Weights of a small transformer language model.
Architecture: no position embeddings, biases, tied embeddings, ALiBi, capped logits.
Training: a variant of Muon for these matrices, 903M tokens, 6889 steps.
Each number is 50 + 15 x the weight over its row's rms, rounded and kept within 0 to 99. Layers, rows and columns count from 0. The size before them is the row's rms in percent of the matrix's.

# down: layer 6 MLP down (transposed), 1536x512, rms 0.0895, rows 959-985, columns 256-383
# up: layer 6 MLP up, 1536x512, rms 0.0746, rows 960-986, columns 256-383
down959 117:31 64 33 52 62 55 43 53 22 67 48 38 40 49 57 52 71 53 52 31 76 54 21 64 64 56 41 45 54 51 36 62 44 67 61 52 46 32 51 48 39 30 65 74 55 86 56 54 52 46 54 48 25 41 62 43 47 48 61 28 84 32 32 65 35 51 08 58 61 58 70 41 49 43 35 65 52 38 92 53 55 51 58 47 34 70 49 60 16 61 46 46 28 39 50 54 56 50 55 41 53 54 64 27 31 42 71 53 36 45 49 31 58 63 35 57 16 57 58 65 51 42 37 38 44 41 52 50
up960 100:40 28 61 53 36 60 36 62 38 59 57 71 35 52 58 70 36 45 78 48 54 34 23 40 76 41 56 68 42 35 47 30 52 54 52 52 39 82 47 69 59 50 42 52 69 72 52 31 65 26 55 40 35 26 65 58 77 60 78 58 60 58 30 60 42 40 43 55 71 49 24 44 68 37 57 18 61 48 34 30 56 57 54 54 51 64 68 42 54 58 58 47 40 51 49 51 60 57 32 51 31 67 71 20 70 69 30 87 70 27 42 50 46 73 66 39 59 47 35 48 51 42 59 78 30 49 68 59
down960 103:39 31 32 52 18 47 60 47 63 64 59 50 51 66 55 72 41 61 82 51 49 56 29 32 36 50 45 20 37 48 63 35 65 70 52 76 71 34 37 59 27 43 63 43 38 82 40 65 27 45 24 48 55 65 29 36 84 53 64 44 71 38 37 77 74 58 51 54 54 43 56 44 52 63 42 75 46 59 43 50 57 42 64 66 45 49 28 78 49 46 51 43 31 34 40 44 20 66 43 62 48 37 35 74 52 45 68 37 68 56 52 40 33 80 44 63 78 59 41 42 41 72 55 42 23 37 52 57
up961 100:25 71 55 12 31 45 38 68 24 44 46 52 69 60 41 27 17 61 44 22 74 56 59 29 54 49 26 43 49 79 60 62 78 59 45 46 65 60 57 43 38 44 33 34 38 50 38 65 54 37 42 87 55 46 42 68 47 42 43 38 30 30 59 57 54 45 70 64 40 28 43 67 47 55 90 80 42 51 43 37 30 42 53 76 52 75 78 61 44 28 67 52 72 53 62 53 62 55 54 50 53 53 61 57 60 42 28 54 33 55 57 61 58 70 58 32 47 31 46 47 31 73 33 52 51 42 69 41
down961 093:53 48 68 71 53 60 43 23 77 48 46 62 50 57 79 42 47 85 67 43 35 55 39 57 35 54 48 33 53 54 49 24 47 49 59 56 60 48 35 51 49 66 52 46 34 46 59 38 77 42 67 17 39 65 39 63 69 52 64 61 73 47 40 29 30 43 39 57 45 39 64 31 31 36 59 50 71 43 25 25 53 79 31 35 46 28 64 49 52 41 53 52 47 60 39 58 54 43 55 60 73 27 61 30 44 27 52 52 64 53 38 45 56 47 38 74 62 53 67 42 67 48 27 47 67 36 64 57
up962 107:49 64 25 51 61 61 55 60 70 44 52 60 77 55 46 17 47 70 17 54 77 62 77 75 49 40 62 64 64 56 56 48 71 71 43 75 52 55 62 56 41 43 42 26 57 47 47 18 24 51 75 38 52 23 54 66 46 51 55 60 58 58 42 44 32 47 58 53 26 50 78 43 73 62 44 50 76 60 41 48 57 22 52 58 62 50 71 46 71 15 45 65 64 50 12 45 53 62 36 74 42 23 53 42 43 61 33 71 74 56 09 53 70 75 54 59 48 49 48 72 49 49 42 17 55 69 26 37
down962 113:28 45 59 65 10 27 44 33 42 38 68 36 47 53 33 64 60 73 80 58 46 58 55 43 45 26 21 56 44 44 50 60 59 23 57 52 39 72 50 50 34 54 70 52 77 61 83 43 54 34 79 31 20 53 64 60 33 65 43 53 75 40 54 51 69 57 47 57 74 40 48 71 49 29 37 56 57 42 44 36 31 16 69 63 44 38 46 48 37 47 59 37 66 41 54 57 45 40 15 78 66 51 66 58 71 29 50 33 67 22 09 17 41 31 71 53 47 51 54 46 49 44 48 39 44 53 41 52
up963 101:57 61 70 76 51 47 81 52 61 32 43 56 56 49 55 80 44 51 47 25 38 71 60 78 29 48 57 48 57 42 64 39 72 30 33 36 30 23 33 55 30 75 58 39 37 27 79 56 50 64 17 38 43 60 41 37 44 45 60 74 58 65 75 50 83 66 57 28 37 46 70 57 76 48 78 40 51 28 70 46 30 57 59 72 31 43 58 44 39 70 60 72 99 55 67 57 48 48 56 66 57 34 35 32 57 61 55 64 50 34 41 67 55 43 45 60 46 59 63 45 78 35 68 61 52 72 48 28
down963 100:68 33 62 50 49 34 37 37 59 64 57 56 36 61 52 39 44 41 70 52 47 56 40 45 37 60 34 78 50 24 40 55 46 40 26 39 63 48 50 59 50 54 87 26 54 25 45 42 42 76 53 41 33 47 52 52 65 40 34 62 59 62 48 60 67 69 60 54 35 18 29 51 40 54 59 55 56 39 39 47 28 36 55 54 61 42 79 36 54 50 45 47 63 53 45 43 60 50 43 18 28 37 48 68 72 35 36 56 59 67 31 53 41 27 49 50 55 72 24 59 68 53 48 40 51 50 56 41
up964 106:58 34 67 66 75 37 48 55 38 47 60 34 41 46 81 50 36 65 37 51 51 61 53 57 57 57 40 65 45 53 37 44 36 42 44 46 38 25 52 52 41 38 55 50 23 29 87 53 55 49 54 64 44 55 85 69 75 42 57 59 32 27 52 57 53 72 50 50 43 70 72 05 63 32 67 57 78 43 18 74 45 70 49 83 10 70 42 71 41 17 87 39 53 35 18 71 71 45 73 46 39 26 39 43 39 64 56 62 68 21 45 57 25 49 27 24 35 43 63 43 68 61 57 36 28 73 41 70
down964 104:61 34 48 27 55 66 86 48 62 76 44 33 36 78 76 43 43 60 60 77 67 50 24 55 36 59 45 61 34 52 53 73 24 40 47 51 33 34 57 86 72 31 61 44 62 63 58 50 75 42 57 48 46 50 57 30 58 45 52 39 55 82 38 62 63 72 47 44 76 52 29 28 49 42 72 45 49 62 29 27 45 53 14 42 50 37 45 53 17 36 61 53 53 43 52 40 51 46 41 64 64 62 31 42 41 49 50 62 36 68 37 57 60 63 60 50 36 73 60 77 40 48 76 34 48 65 42 44
up965 096:46 36 36 44 62 56 31 43 58 40 60 40 45 71 43 55 59 18 51 49 39 47 69 63 67 47 40 31 62 53 53 45 43 40 24 77 59 60 34 49 27 51 66 43 31 47 31 58 52 69 49 47 48 40 71 38 39 42 33 58 42 18 31 53 52 24 47 53 66 66 54 25 34 55 72 45 44 51 35 29 41 45 57 70 68 69 54 74 21 19 60 62 41 56 42 63 82 31 29 47 41 62 54 64 75 33 32 65 87 35 48 39 39 66 42 38 54 42 09 43 31 45 59 57 56 35 61 42
down965 091:37 60 78 40 70 27 57 65 74 66 69 79 37 69 61 45 39 42 29 34 55 45 51 68 36 69 47 44 34 62 32 28 44 05 56 52 43 55 39 29 61 58 09 73 50 41 39 63 39 32 39 46 55 61 77 50 43 48 67 34 68 33 47 64 37 95 76 49 59 45 66 35 49 53 39 49 88 44 21 64 74 38 35 38 58 36 46 65 41 50 50 45 30 47 49 60 65 66 40 44 56 45 37 51 50 44 50 58 49 55 29 35 60 26 33 61 39 50 78 61 52 54 22 50 47 99 22 70
up966 098:56 35 45 33 29 51 46 50 62 59 44 59 44 72 67 56 58 53 10 36 34 54 55 57 56 45 20 42 45 42 56 41 26 44 60 50 46 39 64 55 63 48 36 63 66 72 47 50 43 56 54 47 49 42 60 62 40 48 30 43 19 50 54 68 57 32 45 52 63 41 40 36 24 69 41 49 55 80 55 60 51 42 59 64 42 47 30 47 65 26 43 72 51 71 56 54 61 63 63 66 72 54 25 48 50 54 52 53 48 46 25 41 53 37 15 35 37 46 90 31 37 24 56 34 35 48 22 88
down966 103:34 17 49 24 32 51 46 62 39 51 53 65 63 10 24 48 50 55 63 19 51 48 63 24 33 52 55 65 19 34 39 32 25 63 45 56 42 68 57 60 59 58 32 37 74 56 67 53 52 51 35 34 30 75 66 40 57 49 34 59 39 62 32 22 58 53 71 68 69 34 49 39 50 36 63 63 71 32 56 29 32 46 52 41 37 13 63 44 30 77 51 51 31 60 62 63 38 58 57 12 53 48 76 57 66 34 63 72 42 60 65 65 62 51 41 30 45 22 54 32 51 43 64 52 21 31 46 42
up967 101:46 49 59 63 53 52 45 45 57 56 48 51 51 65 56 46 64 61 51 39 09 56 57 59 55 57 63 20 37 48 36 26 50 66 64 59 24 56 71 63 34 55 52 59 22 51 44 64 73 45 49 51 49 48 13 35 47 70 32 54 62 44 26 23 53 43 39 77 67 77 59 33 25 29 74 59 50 49 46 67 44 43 29 74 55 46 32 65 39 38 63 35 24 54 28 31 72 45 59 36 66 40 48 84 30 59 34 76 35 40 45 49 48 67 45 62 58 57 42 53 47 78 52 30 42 53 29 58
down967 091:26 66 56 64 79 69 53 39 63 67 35 56 59 76 27 80 42 42 40 42 58 52 32 57 48 41 43 71 66 56 24 31 40 59 56 58 67 41 68 60 51 46 57 47 42 45 42 40 56 68 42 56 61 65 48 52 54 64 47 54 58 42 68 36 47 22 47 57 35 40 43 66 32 41 37 58 56 32 43 31 66 60 55 49 62 58 40 48 56 64 39 26 54 45 61 50 55 42 20 55 45 61 77 70 70 58 42 31 35 45 44 36 56 47 60 09 52 54 60 67 70 74 49 32 58 50 01 50
up968 101:38 72 63 30 45 26 59 51 42 25 63 58 29 69 74 65 64 49 51 43 41 56 45 48 68 49 63 64 62 62 51 52 41 45 51 49 56 39 47 26 53 56 29 50 69 55 53 46 32 32 53 44 71 81 60 66 52 67 04 49 37 39 64 48 32 50 51 48 42 56 41 67 59 38 52 51 76 62 51 31 36 33 40 58 49 41 35 51 39 42 60 47 64 23 52 44 65 37 69 27 53 68 52 29 62 31 54 36 59 53 36 35 57 39 44 65 44 51 46 66 64 53 69 32 56 57 41 53
down968 114:57 53 61 67 31 22 67 51 64 28 69 39 59 44 28 44 49 61 52 48 70 36 54 42 30 31 55 50 55 52 52 43 40 35 36 26 48 50 37 56 42 64 44 51 71 48 47 71 30 44 47 27 47 75 52 41 42 53 56 28 42 47 61 39 43 63 53 47 61 59 38 58 49 47 51 57 37 49 56 28 42 52 71 62 38 42 52 59 35 25 80 67 25 47 40 46 45 45 51 28 51 46 53 43 36 30 44 63 28 82 46 54 51 41 42 39 45 54 62 57 39 41 26 37 34 13 29 33
up969 093:41 34 49 44 36 52 66 61 53 74 55 26 43 66 18 57 47 56 45 44 55 38 37 59 51 45 52 73 25 59 51 59 37 58 53 59 39 37 62 67 53 22 61 65 33 22 29 65 43 55 70 49 47 46 51 49 44 63 35 26 44 64 47 99 33 68 57 52 40 37 58 45 26 63 47 52 46 36 45 54 60 48 27 64 39 49 62 35 39 27 60 48 68 69 66 31 66 58 60 74 51 40 37 77 48 38 49 46 21 45 31 38 05 53 51 67 86 38 58 33 35 49 37 58 32 63 52 71
down969 096:32 53 41 58 58 03 28 80 32 33 40 88 49 36 52 54 50 56 36 40 51 62 50 39 70 47 69 70 66 68 61 47 51 38 41 67 61 57 72 43 57 44 22 33 36 41 48 19 62 33 30 63 35 71 60 63 52 25 23 59 66 41 60 37 73 58 50 52 43 44 71 66 77 64 46 51 29 46 64 52 58 38 27 42 85 40 35 50 54 38 58 52 28 42 29 40 56 44 26 46 19 52 25 44 34 27 52 45 50 41 49 50 38 30 54 50 32 46 58 52 55 70 76 43 45 42 40 33
up970 098:31 37 55 55 43 22 54 42 41 48 38 45 40 62 76 58 41 66 41 61 58 37 71 56 54 43 49 73 51 15 65 51 32 57 47 56 69 45 58 57 75 58 60 44 81 49 53 56 52 68 48 56 38 25 81 70 39 39 50 30 28 46 50 35 43 43 67 62 49 58 59 47 74 44 46 61 49 50 50 48 47 36 45 39 60 40 51 27 63 36 45 59 62 66 74 77 22 79 33 57 31 44 61 42 59 45 75 38 79 50 33 61 43 47 46 50 69 45 53 58 58 54 50 25 26 55 69 29
down970 098:61 42 50 41 69 65 37 50 49 24 49 22 69 65 40 45 48 67 54 65 67 55 70 34 43 34 48 19 67 16 60 57 62 37 49 61 16 51 23 54 61 72 42 70 35 59 54 61 78 53 70 88 52 47 07 28 40 51 44 27 77 37 50 53 70 42 38 64 24 52 59 56 45 45 61 29 68 58 48 40 44 80 23 50 35 49 22 58 99 57 51 38 24 59 34 87 36 30 52 49 54 66 70 52 32 67 46 41 38 44 37 29 54 67 42 65 59 57 38 49 70 44 16 44 67 33 38 87
up971 104:78 71 43 34 39 45 25 44 35 34 67 30 48 28 50 52 52 54 65 59 50 41 46 52 32 31 59 61 56 83 46 43 54 24 41 36 30 35 48 29 45 45 60 57 31 51 47 52 41 26 35 37 37 72 79 87 40 40 42 57 45 49 35 37 36 59 45 37 49 44 41 72 52 46 53 40 60 42 21 56 71 73 53 45 54 37 57 67 80 55 35 43 44 51 50 46 52 61 53 43 41 75 48 61 54 27 51 18 47 38 39 68 54 44 37 32 52 52 46 52 53 74 35 44 74 54 71 54
down971 098:50 35 54 21 42 72 52 61 34 75 37 68 58 20 45 46 43 39 41 65 13 44 48 46 56 63 48 28 54 79 46 35 42 36 49 76 70 23 67 43 54 51 57 49 51 74 42 25 39 50 83 53 54 30 62 62 48 55 57 25 27 43 51 33 40 38 37 59 61 44 43 50 81 26 36 53 52 35 38 45 25 46 48 51 46 44 43 42 58 34 65 51 44 54 55 28 60 52 53 60 56 61 54 68 59 46 33 41 55 20 58 61 78 65 44 54 22 40 89 54 63 79 34 61 50 35 78 29
up972 099:48 47 46 57 43 59 75 47 49 47 60 59 42 56 48 56 50 25 43 47 38 61 81 45 60 26 74 34 46 62 54 77 32 58 47 32 42 72 60 60 45 62 47 70 22 31 63 49 77 86 65 51 38 53 32 71 52 17 54 39 24 00 29 56 37 55 46 34 70 40 57 64 33 60 82 41 38 68 47 35 77 57 40 57 68 39 46 65 73 37 47 56 63 58 30 45 33 46 48 40 58 35 50 41 54 43 40 60 63 45 68 58 24 59 84 30 49 59 70 79 66 41 56 69 61 60 58 81
down972 103:32 58 49 79 29 71 77 45 50 60 46 50 44 59 67 58 37 59 36 18 59 38 34 52 35 38 38 82 67 40 37 76 41 48 23 61 49 70 25 69 31 41 34 63 48 48 40 37 84 37 51 40 56 45 72 65 51 40 79 73 53 58 35 48 85 18 67 52 73 78 28 56 54 79 66 72 25 69 52 53 26 26 51 69 82 30 69 44 75 63 41 58 46 32 59 35 50 44 35 26 54 52 49 63 67 62 62 13 73 60 37 14 41 43 55 26 61 42 42 45 58 69 52 44 29 79 97 45
up973 096:66 24 27 37 45 45 44 46 48 54 50 69 54 57 31 63 49 62 58 70 35 37 02 58 41 80 50 56 51 60 71 40 49 62 47 53 65 63 57 47 45 57 41 39 83 80 73 50 53 36 20 39 59 53 69 50 46 50 53 61 49 47 54 47 64 35 33 56 56 46 52 61 37 56 47 34 56 60 20 34 48 65 21 51 32 30 50 57 53 28 27 25 43 67 56 36 47 72 62 25 57 80 48 41 62 51 45 31 29 37 67 38 69 45 13 35 50 22 53 39 37 43 52 46 35 56 23 50
down973 093:62 39 41 22 52 54 63 67 55 43 50 76 18 27 66 03 45 48 59 58 52 52 53 73 42 40 29 56 56 51 20 48 32 36 48 66 40 57 48 69 36 24 25 58 46 55 27 28 60 65 64 63 16 51 69 49 47 59 53 56 59 50 57 59 33 66 84 55 73 49 52 45 36 53 59 47 48 49 61 52 39 60 61 42 47 57 33 40 29 58 56 33 47 59 48 63 57 28 71 40 72 43 60 54 61 68 43 64 37 49 50 23 84 47 43 63 32 40 39 61 40 66 56 67 54 49 58 45
up974 094:55 38 37 77 50 81 64 58 56 46 48 61 37 85 47 41 54 74 34 84 30 39 41 34 34 61 54 41 50 29 46 57 52 19 29 47 44 38 39 38 44 34 49 56 47 45 20 60 14 35 36 47 65 56 50 60 84 20 66 67 69 42 67 63 56 61 61 40 33 85 56 54 49 36 45 46 30 51 57 47 36 40 41 25 65 70 68 34 59 40 62 86 65 60 45 62 69 43 27 36 38 37 63 60 49 44 51 38 46 53 53 54 52 61 62 37 39 31 45 52 73 39 59 57 51 60 54 49
down974 096:36 48 26 53 66 33 24 48 45 66 51 39 53 39 48 34 50 62 73 41 43 52 37 37 66 48 56 64 38 55 56 56 60 48 60 75 57 05 35 32 64 28 65 37 32 66 59 58 71 80 41 54 56 52 48 52 22 56 45 54 43 61 58 65 43 43 48 62 72 65 53 36 56 61 45 39 49 47 41 77 31 52 61 35 53 56 35 43 51 44 27 17 68 44 37 26 47 49 66 71 63 58 41 37 59 99 60 59 68 42 48 67 32 34 48 52 45 56 82 65 48 56 56 60 30 45 42 61
up975 106:64 45 84 75 53 45 61 71 50 48 43 31 63 28 55 48 68 33 58 43 57 43 18 59 23 50 68 50 31 30 41 40 51 43 39 40 64 65 60 56 57 53 41 66 37 46 51 74 43 59 38 63 42 64 45 50 21 39 79 41 49 47 62 23 53 70 47 54 35 54 47 24 48 71 34 51 26 62 66 50 46 44 31 26 47 49 41 71 46 46 59 49 41 58 57 48 57 48 58 47 54 34 30 62 26 22 52 28 13 40 46 59 34 46 73 31 45 79 76 54 57 22 50 87 16 33 11 53
down975 105:38 48 42 62 31 59 50 58 69 52 58 30 51 53 57 52 49 49 58 53 65 46 52 61 50 60 70 34 73 38 43 71 47 66 42 63 65 55 48 42 22 62 24 34 43 55 29 55 46 49 33 70 58 41 64 45 54 71 72 49 60 15 67 46 73 31 45 27 35 51 66 34 50 49 30 57 70 59 49 47 38 46 36 72 33 16 44 42 61 66 47 36 40 51 77 51 40 55 39 43 91 65 37 49 31 55 64 56 62 60 33 34 38 34 32 55 50 59 37 55 55 55 47 71 68 56 63 67
up976 098:45 47 69 48 40 63 58 20 55 46 38 56 43 61 73 44 66 41 54 46 56 34 56 50 32 29 52 33 59 37 67 23 48 49 41 45 43 74 76 50 65 50 43 22 29 66 40 32 60 44 45 71 20 52 55 65 39 50 35 37 81 24 31 38 60 55 66 69 16 63 37 71 80 70 55 37 48 56 31 47 37 58 31 43 28 78 48 49 47 65 51 49 30 54 46 30 64 37 61 56 54 46 49 68 49 58 48 66 50 57 58 48 44 58 32 48 45 32 44 47 68 19 78 66 49 48 31 65
down976 097:70 40 42 53 62 59 58 43 49 65 25 46 21 44 45 45 51 57 47 59 63 45 38 36 37 62 34 33 50 57 68 28 47 72 50 66 82 57 57 55 47 46 48 58 57 66 55 30 46 55 66 52 72 57 45 47 64 23 25 51 63 60 12 55 58 57 38 43 45 15 65 36 34 37 63 49 45 58 48 66 52 26 61 47 32 54 59 54 46 57 48 34 27 48 32 44 47 48 57 36 49 63 62 61 62 87 49 46 37 75 57 24 37 20 68 64 54 54 50 42 49 58 27 55 39 63 66 33
up977 098:63 21 68 79 77 49 37 61 46 39 37 46 46 80 51 31 46 55 46 48 47 38 62 63 38 39 65 28 40 55 36 33 64 47 40 42 52 54 67 35 55 86 40 56 48 51 64 55 46 57 51 45 47 71 33 49 41 36 52 52 44 61 28 63 59 58 73 33 74 56 72 58 81 65 35 66 55 82 46 39 53 75 39 17 34 38 38 53 51 55 55 77 52 84 84 22 43 67 25 52 62 47 49 36 57 79 52 78 55 59 45 65 54 62 42 37 32 46 59 49 55 62 31 47 46 25 38 35
down977 096:56 50 53 50 53 56 46 24 49 33 41 78 47 25 55 69 91 24 53 46 54 54 51 47 84 35 80 53 23 54 32 79 53 78 54 61 51 33 56 38 56 44 53 46 37 60 63 31 56 57 23 74 81 63 62 86 44 38 28 21 47 53 47 43 49 37 45 47 62 60 42 56 26 52 68 38 22 54 45 35 36 70 44 67 51 51 36 45 42 38 30 60 57 54 38 45 45 54 64 72 44 65 62 74 58 79 59 52 54 58 42 57 43 47 67 52 12 29 44 65 29 51 76 45 29 53 36 74
up978 101:87 38 71 78 57 32 46 47 60 35 83 21 57 25 62 42 44 46 66 67 48 61 70 45 74 57 43 41 26 46 34 31 54 36 57 41 79 43 55 45 43 34 57 68 55 14 59 12 55 21 52 55 49 56 39 72 52 57 37 51 50 46 34 63 46 63 31 27 55 26 66 37 70 48 72 78 34 52 57 22 32 44 37 46 45 63 65 47 33 27 68 15 66 56 26 54 67 86 52 23 33 53 51 48 44 38 44 47 37 62 11 53 52 70 76 67 33 52 56 54 60 53 60 62 56 42 72 61
down978 109:73 44 71 47 51 44 49 66 61 63 29 46 27 49 48 71 27 41 52 24 31 58 64 53 64 27 88 55 54 60 68 45 42 52 22 46 27 99 59 40 44 45 51 30 70 32 65 32 44 65 65 17 54 49 45 66 43 49 47 77 44 46 59 73 50 63 15 50 34 65 75 56 65 47 21 75 44 55 63 34 45 11 37 61 67 70 62 46 62 09 80 56 39 65 73 40 47 39 89 58 42 48 30 59 46 53 57 34 43 49 29 53 55 63 56 64 54 43 58 51 36 48 54 57 38 67 58 55
up979 100:54 30 35 28 55 41 55 32 39 64 43 38 62 47 41 47 16 71 54 63 51 43 46 71 84 40 33 53 42 44 45 39 34 36 49 46 22 50 46 72 59 41 30 40 64 24 63 35 47 24 52 32 57 58 63 66 57 42 74 48 68 68 60 43 70 29 50 30 15 35 37 45 25 50 99 43 49 51 59 32 16 81 46 74 40 47 28 44 48 52 55 43 50 37 58 62 43 35 53 51 53 43 65 64 54 34 54 48 53 47 46 18 44 38 54 22 40 54 69 58 38 29 46 81 73 60 40 53
down979 099:79 77 33 27 63 49 52 74 49 26 55 64 55 43 57 21 52 61 41 65 44 43 44 51 39 48 56 43 52 73 49 67 66 63 52 66 50 34 49 19 29 43 41 32 59 63 23 78 38 54 43 25 35 60 33 58 37 82 61 29 49 44 45 42 50 32 51 60 54 49 54 35 73 57 37 46 15 69 47 42 90 55 52 50 53 29 69 39 25 29 16 19 42 49 44 50 48 68 61 30 72 56 52 63 58 14 51 36 54 63 40 71 36 51 63 43 45 57 58 54 38 71 49 53 58 47 73 36
up980 092:48 52 27 72 33 58 58 41 57 64 58 46 56 62 26 36 50 35 54 54 41 47 45 30 53 46 51 31 33 38 80 58 36 53 27 46 46 48 58 63 51 39 46 65 56 80 42 43 42 39 78 80 40 69 61 51 43 51 33 28 43 41 82 70 66 66 36 68 97 47 36 39 48 51 59 66 25 50 62 35 53 74 70 37 61 50 45 53 11 45 30 72 47 36 53 44 39 52 35 32 49 22 64 45 56 51 47 58 41 17 52 42 48 61 37 32 63 46 40 45 71 60 21 60 38 37 26 44
down980 095:39 55 51 67 50 47 58 57 38 50 08 42 31 54 59 45 48 49 40 55 54 52 70 48 45 58 54 40 88 56 41 29 55 37 69 34 48 39 50 82 42 79 58 42 68 33 48 54 43 79 33 39 82 59 62 65 56 47 46 34 62 44 26 46 63 47 35 13 43 41 70 52 47 66 29 43 22 31 50 47 65 33 42 78 61 41 50 54 66 16 52 58 58 58 37 40 43 58 45 55 63 40 32 57 38 61 48 21 46 83 57 19 60 32 73 56 36 50 32 65 23 59 25 30 50 53 59 39
up981 101:82 26 40 53 42 30 57 54 43 34 61 45 57 51 44 54 30 10 49 36 43 53 50 83 48 33 72 65 78 36 36 48 31 57 49 74 46 74 19 74 54 40 48 56 46 52 38 35 56 33 39 85 57 58 49 89 39 33 45 28 68 35 49 49 34 30 60 59 72 30 44 49 58 25 69 49 31 33 22 33 40 81 33 71 61 49 54 31 55 59 50 36 34 50 52 66 70 52 32 24 55 54 48 45 66 52 22 74 47 49 51 36 60 31 70 83 50 43 46 62 89 29 29 41 38 93 69 24
down981 097:58 36 61 32 35 28 43 46 46 30 39 67 50 28 53 35 72 44 38 48 37 73 28 32 55 46 64 40 34 34 58 69 29 27 58 99 52 59 38 57 44 48 32 25 72 65 86 48 51 51 54 39 69 60 51 44 48 29 53 56 62 52 46 63 61 65 43 66 38 57 69 47 44 42 33 30 76 50 37 58 34 55 54 59 53 74 49 37 53 65 54 61 63 38 14 61 60 64 51 70 42 60 71 65 79 65 25 94 36 62 57 60 70 45 36 48 31 54 58 42 47 64 46 45 53 43 35 55
up982 105:59 50 54 29 69 52 28 41 42 50 53 43 70 68 73 17 54 63 64 38 55 89 54 58 53 81 73 45 60 63 40 40 65 54 46 36 25 66 56 55 57 38 65 66 46 40 64 33 52 31 34 48 48 33 48 56 62 66 59 42 45 82 67 42 72 31 41 49 61 46 56 66 48 49 30 61 40 39 66 79 66 60 37 25 39 34 72 56 51 55 71 68 56 21 47 24 37 68 60 35 60 59 34 68 49 49 55 58 29 63 59 25 28 51 65 57 44 45 60 58 60 56 39 76 44 50 49 64
down982 112:41 54 61 42 49 54 27 54 50 55 57 52 43 82 41 39 63 49 47 44 70 69 50 58 29 30 86 49 44 59 54 61 53 45 43 53 37 56 51 50 53 61 39 44 00 50 53 46 64 23 58 67 76 63 35 52 52 53 56 52 54 39 16 87 52 53 29 48 47 71 49 64 41 45 57 48 43 43 50 38 46 39 49 48 48 37 39 40 72 56 68 56 58 48 25 50 41 54 49 37 51 30 42 56 22 63 34 16 16 43 52 42 23 55 67 45 64 28 54 59 57 40 31 79 46 33 68 43
up983 100:60 48 41 38 58 48 60 46 48 43 35 57 59 67 53 67 52 30 45 35 69 50 62 40 70 54 66 73 57 47 55 58 61 39 58 53 57 40 60 65 62 63 55 47 94 48 47 56 74 65 63 74 50 51 42 19 35 52 66 70 52 31 54 42 54 28 59 72 35 37 44 55 45 54 37 55 49 59 49 65 43 38 47 52 42 75 56 36 76 53 15 42 37 64 40 05 61 37 29 58 38 67 59 49 39 38 58 51 25 51 16 94 48 33 62 44 62 63 71 70 51 36 27 65 64 61 25 33
down983 098:57 46 63 46 72 41 63 36 57 43 29 44 32 66 34 44 48 70 58 62 70 59 30 34 57 34 53 41 39 14 33 27 31 54 34 56 46 55 59 79 37 52 49 57 41 52 44 45 39 37 56 34 31 83 46 41 44 44 53 70 58 51 42 17 32 50 50 34 40 52 65 51 48 46 24 47 67 48 18 55 06 66 52 59 21 56 45 62 33 63 51 45 70 71 61 41 72 66 38 58 59 53 45 70 55 62 40 42 64 55 46 36 54 40 44 56 71 28 39 44 31 66 60 63 27 50 52 54
up984 098:58 53 33 43 19 44 34 20 34 52 66 64 60 28 38 58 43 60 86 57 49 39 50 69 42 48 66 55 52 59 31 39 34 59 54 74 66 58 35 36 69 61 51 50 56 41 37 55 75 48 28 46 54 22 53 58 52 55 42 75 58 44 33 48 59 54 49 75 80 59 37 47 54 53 64 56 54 26 57 63 79 61 55 66 44 89 40 33 62 55 48 43 41 63 46 67 42 35 46 28 55 57 40 40 61 54 21 52 49 65 66 10 58 46 62 16 12 54 51 42 38 37 54 19 70 81 51 29
down984 094:43 49 27 59 68 68 44 65 38 47 65 34 70 38 56 75 38 49 11 58 54 24 60 44 61 36 41 37 50 44 50 69 48 38 47 55 62 45 58 23 63 67 64 54 52 40 64 55 71 23 67 47 51 62 46 48 70 33 46 32 48 44 54 74 43 35 63 42 74 45 65 43 66 42 45 53 60 35 47 46 29 38 64 58 36 30 45 56 21 41 24 33 52 45 35 56 31 51 71 41 54 47 48 32 45 62 75 57 41 30 42 34 56 63 36 65 41 41 57 56 42 59 78 77 59 80 38 54
up985 100:54 58 60 60 39 68 45 51 51 30 49 55 37 52 44 34 16 55 38 38 59 46 39 53 40 69 36 72 36 62 77 38 49 38 46 37 47 46 18 82 48 68 40 47 49 52 48 60 51 51 49 56 51 36 37 52 43 56 27 60 72 33 42 60 57 61 68 56 62 49 57 49 52 42 20 40 50 60 64 48 21 81 65 48 26 38 61 51 25 46 32 50 70 47 92 42 80 43 42 26 38 30 66 52 65 42 66 54 63 44 67 48 35 54 49 68 37 38 39 72 38 38 57 39 61 67 44 40
down985 090:38 51 43 47 80 34 35 39 21 47 56 62 53 61 72 62 34 27 76 59 62 83 40 76 39 86 50 65 45 45 58 32 47 25 46 52 59 34 51 28 48 71 42 41 45 66 44 43 52 51 38 40 38 63 71 33 56 42 81 31 51 46 68 39 37 40 58 82 53 43 45 47 43 46 46 38 64 42 54 55 33 44 62 55 69 41 53 54 82 40 43 44 13 44 41 55 80 58 37 62 63 35 73 41 38 51 41 25 47 69 69 50 71 59 51 41 85 55 35 23 69 61 58 71 56 36 62 51
up986 101:66 38 52 23 80 50 40 51 62 41 53 46 66 77 69 39 45 48 29 69 33 47 65 72 63 40 45 32 51 53 37 38 62 58 58 37 12 39 55 65 40 61 10 62 35 42 74 40 54 14 54 57 50 49 46 54 49 50 69 43 41 70 53 54 60 33 47 49 47 61 51 49 61 57 67 54 34 38 22 48 87 52 48 55 47 59 20 54 66 40 49 38 51 51 37 55 53 69 68 34 59 79 68 48 52 39 71 71 43 55 56 78 60 49 28 43 31 73 56 59 88 54 17 36 57 56 57 62